Part of a small language model's weights: untied embeddings.
Each number is 128 + 32 x the weight over its row's rms, rounded and kept within 0 to 255. Layers, rows and columns count from 0. Numbers have three digits each. The size before them is the row's rms in percent of the matrix's.

# q: layer 7 attention query, 128x128, rms 0.101, rows 0-46, columns 0-63
# k: layer 7 attention key, 128x128, rms 0.0999, rows 0-45, columns 0-63
q0 088:122221129113138090106097165166078152114149125121179082086167126085139161179121068160149089043090090117145111104146115139129154165072115092157199086122169106108129143191131069057172196185129074
k0 068:099080104164105102067161124120108083144104151152185148169115087105094136052119089094165198143104120124155102093106132078129085151138149131062116097202118148117093112138084119180118129186095106
q1 071:131130140128112143130080155173116121141058144113120101084058114114195176150142093126126103068160139103056138158165129144156149125110095109133113098081149056143161119122153133051104151183164135
k1 062:122128177158175075087173103122106160114137124129130138190126170092149135161154097109166157136080158144115126083109096141085070107153080168114140125134164094135095061210100141166138156114089107
q2 080:125160107176166159091150101171134143190060179104188127040109127134097177112109089103136208126195166082161164139093098115120097094112116119121101171110118129141115077124107162086081149086110132
k2 062:161153155126122196176132078129092191094169168065124090199124122070112116137138158126102050104115110146139096132158133139158109089169109149108131120126090091128162176110146120120122138126065155
q3 076:098073140095114092128115107131089175114175115165109140157129134137079061112089127119113090087110119115158130143115127078127098084192129150162096136160145191130180132110115171219177121120133102
k3 075:081061159065128152125143127117187126135120093155130090134136176150186111210145144159081109173085115149123073075141136169109125169178114124169142091144146113160141083194143088168147076140142125
q4 081:183146125165134107100091146161095104159120110092177138074111100157149169078130114182163157096161119120150153159149114173161145081076115124080107089153140141172086110160098153076100144134085112
k4 076:100140142186153091103120138135123093108091141086107133113159092129095159153106147135113125093159163102112162182100110091107181159044082168104163164064124139103161159083115073087101141126150173
q5 084:092074165086166173135219110105158171075120117152108115160083144094182098185127075168110110141144082142102113129126077159131146158151065151173158102084103133068096143156158123181152152152100139
k5 071:172041152098150086122072150149146088133181122210170108142124171132146082117150131110145115102094100151133079082155124180119129047131128148129097127134112113157191070144162199121164119103149090
q6 092:157114164165152125084074170147117114105117106047134140101131124137128127087113089156083126079131088095122152174104117121132162110157062040090143140148138134190092187187172148127057162096135217
k6 074:139188162135115099158123116154069182121152170095135142116098051114079142133105136129140114116163158161125166079088158084151141156085132104137125190088064132119172144114107077050079155108148165
q7 082:121116127164136161109116157154110113179111161132099167115070143146157218090145096084080133118181109148193124127113161146064111117110163130114107080228181137142179103101132127080158096156124059
k7 059:080108122115119101178165156146052118063072096145146153111124068113105121174173083137111113063149166111148165214122164156124148183088159164085148133154119116139088162052136109098112143169106136
q8 077:078125165134186107111158090137176173159117135143162177168111125105070134179147114074179117154120139087084089134149137159057098181197133139187134156140142152125146149059128101184098090146074087
k8 076:098128125102162069140175108118188091167174137142135119125133195161097114109147082084120087113118194103111126104112110164126139162097146136151177097135136147159070013131142059148130079087124085
q9 104:164124160116168138018064131177103134133157100102095166105126147156136159103092104144140192103109109120096185143139104164121158147132087102078183098136149164136077148169117099159080159138132172
k9 082:083150171138167115164178084152130157122068116103134148088131123091124161125185134130107197140115201083143123152127159102139100176109081154110147158105114110143098120142147097147080106151067143
q10 098:190073233090181074044065139095127206116111094125105153162115142077141134114126135114152174089115096127115160157171122112156156147139088115132177094078156125152094153144103155130117128139134131
k10 074:130154136124174143159095164165157123093152153145145101181145159090093116194185165165133131092106142080116122131103104117151173135123135099144156111036106119111111107164127119122064089087113132
q11 100:198112207081185131049075147188099120090134125112099162122167100077117164143105121140119187041131099129156120117145087134177096129095140043128131130115136146173159168151125139132107189098104149
k11 080:134156185165161129175086152148093146164130192127072133126043127121168177103117124160111147103140120106100150141121141104108158114150098169148125190101128174078147194140030167039109164159155119
q12 080:122107100114122134112140081159126224115136101129103124131148127159121120107150096123144070153105076150118103173087110169104187128130113112143092076141127145129133128102161107127134111113139108
k12 089:070091181124103114147172033157132177119120072189099095139120163111111086127155097122105146120117145101149134148129215185138158159100114131168094131124130064124095043182182109158099091145152118
q13 102:116146060121123126154143091142166123146106085119153141131126107099096121150133157118090118129144108140129125110135123128137104094147174120203136126153214176085125094069088112123101084098139108
k13 105:129153115169120054124080136141119123120117046091088118098205120137105116146101138132119081128117161161067127155141085125101143123187154090172170108168222130156111150151132158149183151108151142
q14 100:137129113152151095122135211129132137210182141097121143122161128142116111181105134155116133122145100138128129196149113131143148050138172149089178095097183161111128151111099172119124128094141124
k14 097:154140078131170144133167157153128151122128156087155142155070125108092105110106133119155144136136118130129183162136099169130122115135140136116184132153150138103109141095070161094124130174161100
q15 111:169087157134131159103172150139148060140157111160124108089121074138153202166145093175091143071109152172094094123137078169050138145131121155074119085173131185160130124104129091137115129161138137
k15 106:087099159147134068143217061201174153118122129146117143132150164140170223145198156108099100091079130136107087096104085184121142139104115145106128133110091152100088129188180063135116160137126150
q16 088:116136106173146097085176094101117173130152125132148155144151119092095080147072134159164160183151137193206125094141093110105090153133147162107114175200112187103128143130082115115141072115093123
k16 070:159150110136109211178073115119127140150169135103128096104204125174137185135127142139089095092140138132077131156151094099149141059109106125120157119101162086091147147122159127107093174131181170
q17 067:116133118137131147109128148143101172091156091147120091063164186084129126154130129177151161071153115097185118127096096143119118147133109106178160144149103097144149139194119127096144185177134132
k17 066:166159056178097164149127135105187128113103172140142122126145063162058173084086100124143134150127123119114165165148093095159118104060119085095189142075098159104082195094122118126133082175118146
q18 089:127206067129137205173147134128122127090134091136093155118061168136125138097129126095157127101088118115133093076157120185114194122135111145161139103094127153079133115113165106191127180185116100
k18 074:166117175139111039030086208114159068156094123115126148130084071161115168084075084129169165164169161096120171144107095084112099163087121120126129158122133136149145139101115163085128112165136103
q19 073:167107168182113126104068164101137083100154138099164136093145100170144130067139108114128172087121115101106156116144153107103133115104144113079159074136093149163122120153173206115060159073132139
k19 059:071168119099131116092149079145154115126113143125124126172151137112122128130182107131116124142152167128123064137095131132129104164159118118144083088134166098134130086201163060153202125133102180
q20 074:098118073126102187190154061092116151141158092111099129132132177105147159127157127081194125147029129130097126140152110114145095122131129111138125159086078067083117159118158105138172162181150185
k20 063:128166165172111155096125204173084118112087120122058156100142094111127110058092137179130145138131110136119147135127133113130171116149120130127107169149095193155167214101086134099060150108128135
q21 082:134106125117120080139156135167105104084133092123123136150143143127109119155119139110168090174167120117162126148114108127116166104113125109149132102126116193123139148131150223208125139126127096
k21 072:128072143115193128195190039135157160134130096162164108109190176111138092171157122133091148116103167144116108084097131166101111173134138104116129115157107061149175080180150151117109135132059105
q22 082:130120082170108065150146158113124091148153087106104078085214168128166153100082127155178156126121085074131148156176073127147138114077139143095150141084026108129133110126115147103145169140119141
k22 068:186154129170144148151056187135151116130105142078067114099046096103185150110131138069136091111167117137133156172104106060112162093137123101141064169083137122117160171062084194094078165098108133
q23 084:131145120173149128098121129136114070100172220100115124084138120202132119123132129140124124065094145071061138147131112140087091167117111096080182165122096112208116107114171149090124090079144169
k23 079:155198145122117147158104219135060155115081205114123148118048078105134176093095117148092149102172153130108144152127150081127136108127124136086127134114107160097151186104125145078070130131135155
q24 086:181202200150143154091146161148153055083072109138112136128151113134189094121047115111129190140156103170119120157118123124126175141132064082152110148110155127182068143140168160109087073119112132
k24 071:150171164118184175178122124130096144111109153150118144146114119095088166127154113170087160105126161146115105134135107103111099157130151182127135188135106131104156158072104065059097089150080107
q25 092:116078062200061141179123162138188144127129110171081139148183171180117095102105145066144070186126112096132111122164139153128145150168079116161111150110139110108141151109118088125126136155148117
k25 071:074105102143130125119128059074157146135146084144136125095207141114136103100151102102142159215089101097147107109175189166144084119138128093120092134171142125151138049147202111209135126135096120
q26 109:202039155130166051096079145175102167105115136123076144098111121120160156120057114090103116082162069133121150165150102149160136144138108112104108138092122162144141164198157154119074121149164144
k26 069:056079102145141130116174097167158154102133104122135168109114111131123125185112158113120131092129127141089135127130116121144092106082066126111112108054156107163115110200140099148150158165116154
q27 109:112124124147123140055144165153146095190136137094118171130095112151110173068071134092151191109116114137092184148130110125161177123114062126056149125123123163137096192116097105148089081121129154
k27 076:142160164119129187112114159152148150098103121094138112183100202076132148132205133126125126106090152084160086074108126106109153114127055115107121156105120093101140152172149110150126137226096094
q28 097:144076114139097165205132134090193110127136100116143101153153149141117130147193094126110115129135143100167103087143077154107130146149122122147152138105095133161197109085133103120138111148136121
k28 069:116129104143140165067133092108115221156171071124104078149097137123102102089144060120120174081144098133132148125101159072136143137079091139181110102124122133103177068132221058125097132125139130
q29 097:141085122084092137121135158089142102177159182152160121144108124120148140060146141099083109134107129077140150090120152149128127204123109128209016107121155143152113128202140127108098165132140131
k29 105:138173106119107179110130162160125106132165101153095099170092123150151113139110115084179098081113119069113231084117138116156119172087100190191090083111196124114088106128101143144166134094167154
q30 102:028123144115159106127118147152095153119132189091182155093136097178085176109151144113133080069154071140102111183111072099141122155177141102129128137179152148131138112083190162147152158093102151
k30 095:108115162117142123194146086150127146087077092110207145107172133110134122153140165120177097115136153118170108144164109146147133168225114131144167097127192137127144146116149164128123139117125083
q31 090:103128074138145065116196106109127090078146107095148110141177117178133115212108066115155146139165096100111070106155098169078084121110124132118202100116127095144148153141124134203071160157106120
k31 089:066060127146119010165153131143124100144093127114169111172139128169134155156189118142144065168140132154126055095110088125128129194155098074124135133115125111131054161176157101148116159154127093
q32 115:176111142167104132139160075120145158109111138131126130172129139140152199132042106105094109133149131143116095141177167130119126114105140132110138127161091063096086165195141184092032113093137085
k32 120:184132177119136116160155065188129099150145094118121140109066138147137160177098096158119098092173178165073060137184109140101086122123117165133155120171110116157086132222171201129055152112123129
q33 119:133166141081131147095117147083113136126158138152118173098094131125136141164125120076190073151156204133177158141053149123127201093142107114136154086153102067154158108124114101171093089115123117
k33 116:143136117075146234078120126117120096107129147154153106107148138116138139146092121089133077154181181155109126160090150152096156095162165082127105138131084075119136114091135134159088083086103070
q34 114:147150134129059165131163159080104172138159153140110105138183110128108065092135056086130125169110199116150201139147129148125114139133157115138171082152155120161092118165061098089162173070147163
k34 118:200148200109082210140173162123084189138128156106174071171164131149132087096148090082112168087105159106120162104145142153133134092150163165127180096142215118135106098171073102099112152095061118
q35 110:122133095142062120127120169166145142109165108122113162135163096133208099110094116146084121171131140174085141150099097119074123179085092154140174157110110122105161156114094112111118143089093156
k35 111:153151151183092097119124169142091148123098116114137112118172141129221098103102135115091162181126113161070156135105125123127113167116092154138125115105124100140152114132124105106202151110098154
q36 107:155148170155137126167130117079123101143103157062101149128137131167116188145100184103189170161095138095102123114093116158086131159114074106116123135051126152067096139130085058121128104150145161
k36 106:071171121172115121154110077137139145107134151133154116144179165111146112120045166130140108138180085137168086126107097109123111101139102093112134148088130117035111124091147088172113054175204158
q37 106:164124136179111118107107156084083141195111146130130073110145150146183137125085200092065126215134130133126112115133060166117085161188108148131190126115179126154095089143078138146100139065161134
k37 111:169134113110096135131140137097069075112130103135144112118087146166151130105068185052166137122108082149095158080113103172159120077213127158126162166161197106100092100182153152143137130083157164
q38 107:101182153103116096142137063164125089096151158144151131089134112154193164147164071124074123128114133100121041134154133129138103127126164086090138129126140155083155115107107111077127117125149176
k38 113:112148122126083142118131138198157124098127138105150101111154149137090129160134125185094152149106095160146036097126124134123162187112117082113172131151097148103137148161090088120125107092143118
q39 114:155084094105129135135148108140136098166112129180123101072154122144131155207141164193120166085134111145062086145166158123111109126116092102159135175120041161172108111100051108100106100098144105
k39 122:105086111158185132154167114111163100164181117162108068071137108102160175115129166176128135096123153154112068130174121162158123127154095147126156158120110167128117151144062089157078084099170144
q40 113:119173098177111179122149100179169185148147132151070097103139107136145162123087100083157105071160098108113145126206068125107147174157098135142079087149059107144108154056113090124152134139099111
k40 112:096154104130172157095120130095165105106107151149103114050150136116135148142089138110117038129103161083119193101183183165103132180145094155146077087148131096136141125115152118149096109153118100
q41 101:104151128117095114078123203106143108096143100151179122160090074143082087138159124073147069093124114128183117132112153140159123175117086131105115154073106127189066152186144147151128097126163102
k41 102:148164130117114085000118136128160128146133175178136147168110137110142172135157079116112148089107096142139081107111093081148168086078142110206126174069106170151112135117110137171136123119175091
q42 113:151128057160130198152118161194114086132138130074083094111161164150113094134132170135148106115093126158133130143064144201126094138153124173092088123145101060180110059139131109068106081168166188
k42 112:137148066182137152133167103198113073122112102113042114139166094169102145085082125148167117096101149167062151135084143164166127170118169177139130164097098082160140089119144139134103097162109127
q43 099:106091141147169172148115136049077112114141129133193092103118138131147145132114076121158157134066144152164106077155113139129128096124091180170133101171095177139118160110102012157129137161111158
k43 107:064123140144162132138121170085102118092108150131195075081183114128131115118175094150155056149110164106157129144108074107134170142183129104099133088197131125183115182084097034126125090142123184
q44 100:111156114153128122153113128128121121073157155059143079146109126146076110156132126123039102126114117095199128154127120090051160197133144159190143100131120119126111138098127112168092126163147149
k44 108:122118132128139145191134139171133171102137179022075078092099105122081114143181131088091078122114202144136109139131122140132140228159130133132137084116142138135135137134160101189133130127230166
q45 115:100089123118143137089155127178080206155096151114132134123114066110149057118140132136144156139049131135118186151149163138110124096155143111143110112126101059131134159076114126168136081131137080
k45 107:118125117113189133137151137173117141106106102103141076136094101123136019163114146125132126098117130085151180143134159122198102118171150155097089062123171073114160114186109090141158100075099102
q46 114:163134148109125185090112131139109170084087081104146090173132086117121149093096172056183172061146134155117116115124080147043173119169135151116123158144084107144157111151140125155099134141082172